{
  "activation": "swiglu",
  "rope_base": 10000.0,
  "bias": "qkv",
  "init_std_down": 0.0182,
  "beta2": 0.98,
  "weight_decay": 0.05,
  "warmup_steps": 200,
  "final_lr_fraction": 0.0,
  "seq_len": 512,
  "z_loss": 1e-05,
  "train_tokens": 112000000
}
Each number is 128 + 32 x the weight over its row's rms, rounded and kept within 0 to 255. Layers, rows and columns count from 0. Numbers have three digits each. The size before them is the row's rms in percent of the matrix's.

# layer 7 attention value, 256x160, rms 0.19, rows 237-255, columns 0-159
122:146128130129049157115138086128129125175116180086120151118113074116100095157173084123082135157108142107066114204058092122149112133155170137181063076099111130126078136124098143173168143101141142161135130122117126136121090105136179160138126146155051075071086130050118117123101094161152119149128160175137146177142173124122104136150104124047064121097144176100133067118096101143113079088173135177165142131145157084114118090176187107094063125147101125129101128106146147114124144124108125
114:151143102138151086113094170117067156153203118186144120151077164140115121089080201116141114095130127092154134116138152161119121064105149142084166140088147187141089083161107116090160129110094133138097139136177058108107097105166154111148113138083154093107133129120071097152111124143073100112096114122130115155094070094117108166129166138117155154121123101096135168117114199176102050127150172092031128142134065149181118204174115085102115083125131118142143097145133131141078159116153100
111:099131113173144133102155155167135137113143102047152140136112108084133176125144147141084181108134139146126121116152210082127095162174104115097091090134094162156123153089194136103107139152173180114127168167155121135173052120123101088102112162092146111126093189086151155149086071149101101145060145077212137143106116171124122132190105149145165121147092156169181176183104136130077085123110122166141073121114159187114099135168105097099089133092079109139119096161159135098092131099136141
114:065083186140125126084063106138106093091116129136085100144161148160154061116123125114155164157177120185107133101201118119140215174158066131091115148099052140075173096139146093129124136108124128132120107107143114147125096141184120105148146159153102104172161170123100094110116164145137145084180099092155184143098150109157081138179133124151109137132182140116138133146169200082150120159145104039145118154146090101112108100167119117098069147130105110127156149176146122190143119122136198
112:125115101138167129159122116162126124130098098182162100137151131156164179159078183166107123121112119068105162115122132112132146103125142103215150150074099149151074137116167196132098160183082139137070152149058053118104078119120094135115105125154143108097139104121096166156103101147126096122079151088102071101123152144142160083116141172142148142136130133125126094068117067134067087130103106108140130185194103132123193156136163125071096086059141091168057131154124104151151143121142183
114:104099133079123127143090134165094101137105111159124122088096111104131130144089136159127082082155152121087137049136103094062113112136125134095099140132140145161168113127085176123137107061101125152151142136113109097105149123122182079153207095153177151052096099148107158118157143094162161172174080080125112103106065127152145139021148159141130130107117138129087149088135115107159097144160155109157164113092088064108132153088188174112131090149109202150163166142150124191145159104184108
107:127160129195100100141121157109136099140064177130163187095090179117110095139099172189126106063131110134097098111129099129153178094112101119138050130130152124108064077117159083126196194137159139149127115139133182096100109170119136132114109121144146114178191163080087135133118115123178116121087155151111114130114183137088095129058124159198130103117118061114155131135137135152130083156138125153153178064151186147157113149108168127139192187162147136144094100086123156088111090094115098
120:188156080153187148144108167138125171127150113086138144165164118097143193165131100080117109178104164178113111177083204145131094106117098121133150149059187183130096140101128098108143141105125139123149183113134134160140118110146087157116139103114150102123124125055111124186059116149120115140125086150137127187083071111119124126155100133086185102108141112153068094152098153081105119142136092211116069090140154133135154148151106162159082161119160098133092160165167119109141062079073097
098:135064114054129079134155148135156147099176134102106119124097123114135188116069168173098108181142154122140065115182119098143101126174140090147131093117121147113182134154073179121115138147096166121167141106122124103176144093136080135127137140139122122110134115139155169078172114169063162157221079154142103147097114177124069138159174157122144155126106114093103188096121076083122174140169154187130207145127136101106123136152179117041134137130122117138143140123044127117155172112135145
116:159123191163088092144186160170121080134119102108211163163142099211144124138103105205130119109140103129096153155085124151130142117119090150117094124137136122190115102149138084126136172145108081185123119153169117087097145152163092157172122113175132099097097073102094106180115128134064037131100074134156163079075119129128098166113174118120160116133118055157097206117103155106115150184143124145148095133105107124174131075177106132143084073131118169125144162139108129095124143111116119
115:144112152132083107169173080106123141151062178136161106154171092102156128135124149139109110096143108105128108150093138153190108116167094126128212125133125123116062079114163120118166078143125086142130116105176118132128153132093138180158138185129148169135135086079087109166109118145183137156056095130094110146116081103105208113144080148136109122103137129169148115100127130105138129141067103093093097128099116211118062124152096078135157118142130030087183098182162175114116068101130132
109:151158152085117130112129136154126133115063155123103056111160169104114122179117185084144153106199076149155156111124153167136074105134107125117163158167164142166081162182121109191143074236143165102107100102137143111119144140108081142106109105131125142160128124153115131132155141148100109221174122118087165103141090142080150092169118180130115172184155096106081132097132097184142110130127096076086120159121153139075197168128108111172165157113170076139150128091135116153105124115131078
111:104202050061102138093133088115128105125113132116201137098160160140170178137114174117107141136123116121146148109099109145120097100140094131144171136153088130175108110154115153123066167166145156129084153159110126135138178134123202179160101062144139130165092115092096122131150123115170167129057156144116100168136098152097118117165085120115142115107088100101096120118177113079147132109091086119119104127106090205074178167156051180101121155129113055096126067155121150070173126151113096
102:101128079081096136120107166169133069126122147135099027149127177102096179198108116060121150173098168067087160112100168121129158110149174127112173196118136123122117200146105203143172146138064045129094068143112113127101166114141131171171152090132110164117118186128130180138138108139119173168172160070128087117132107101146141113163124139153095134170166101116096132150140122113181134123149102152150139096170072107155102161106141115116124144150127109172158118122093131150114178163107102
109:138222140156076072121109176096083111103142100093147112164122125135138115199114110105073134130131151146094112176104167115083188079135133157146152113111077106130096068119148105133171152100149086166127137132135157075150117137135124153131099126101066101175139130089090155122128109113121129078096137151149151112068115146167103164159096134122156135153183092149095058106123156042141175097141120167108085108127111183180135138141116117146121128115173160118142183158172211111095085164144202
095:084144048156130111133091123096123116126088123180154111133119143124149042097137108104163178122069121127126164141094133178139157166130188082161118118120142135140090149155173160160167094144128096113107133075090096139108141078174156120148160178084098168168061110148100125126071102115168124164084173160148132062108151141181124158140139061161138140166141137094169124168159139146049156099145094104066082159119152175148110131110113115107188146050113087150149146099095139136072140129137134
117:082158117115123143135112177160110106138110141109124127113156115200142124152156064111137137102143146131126175126107078128094118138162157136137129168122113151101164124162118137107179115166211083076154137099137073144136118169145162112160150129184100162095164183176143156118105127087081120122148121137178162132135157083103139067071153176174159164139156134085133116121101199111172190167075112140173118135149064144128116125090179135162174131078188081151074069127088154152148146161137204
107:093124164158134117178112217163131153111146107152134156126150145137136114093173141168165086099092189164154088142144087127111089085150109149120142144149040076133126074112161143078089123116122107137101077106123163154199150151091157127168150134137130136138054164149099123140183107144104080086123108115124129039139096142093100138065170152082149138102122124149115167122136144101145097150095185118075161106070085115187123141129153123103099140149138174193129172166070105127183148138159134
111:110199109089116139151088150165178105115092162050105146128157158096132133135146110088135151172093123114102155146127160033068182124148130099106135140095126087103095096103123106109138113137139079104092176178130128138122136149173065111116184088077095116146094154098126101118131180092113106108139103165178067096117150130123144124145108161107189127159164182138150133173092120133139189105072107158140076171067169161114164136182062167156100128142147145108097106164083086127092109139127178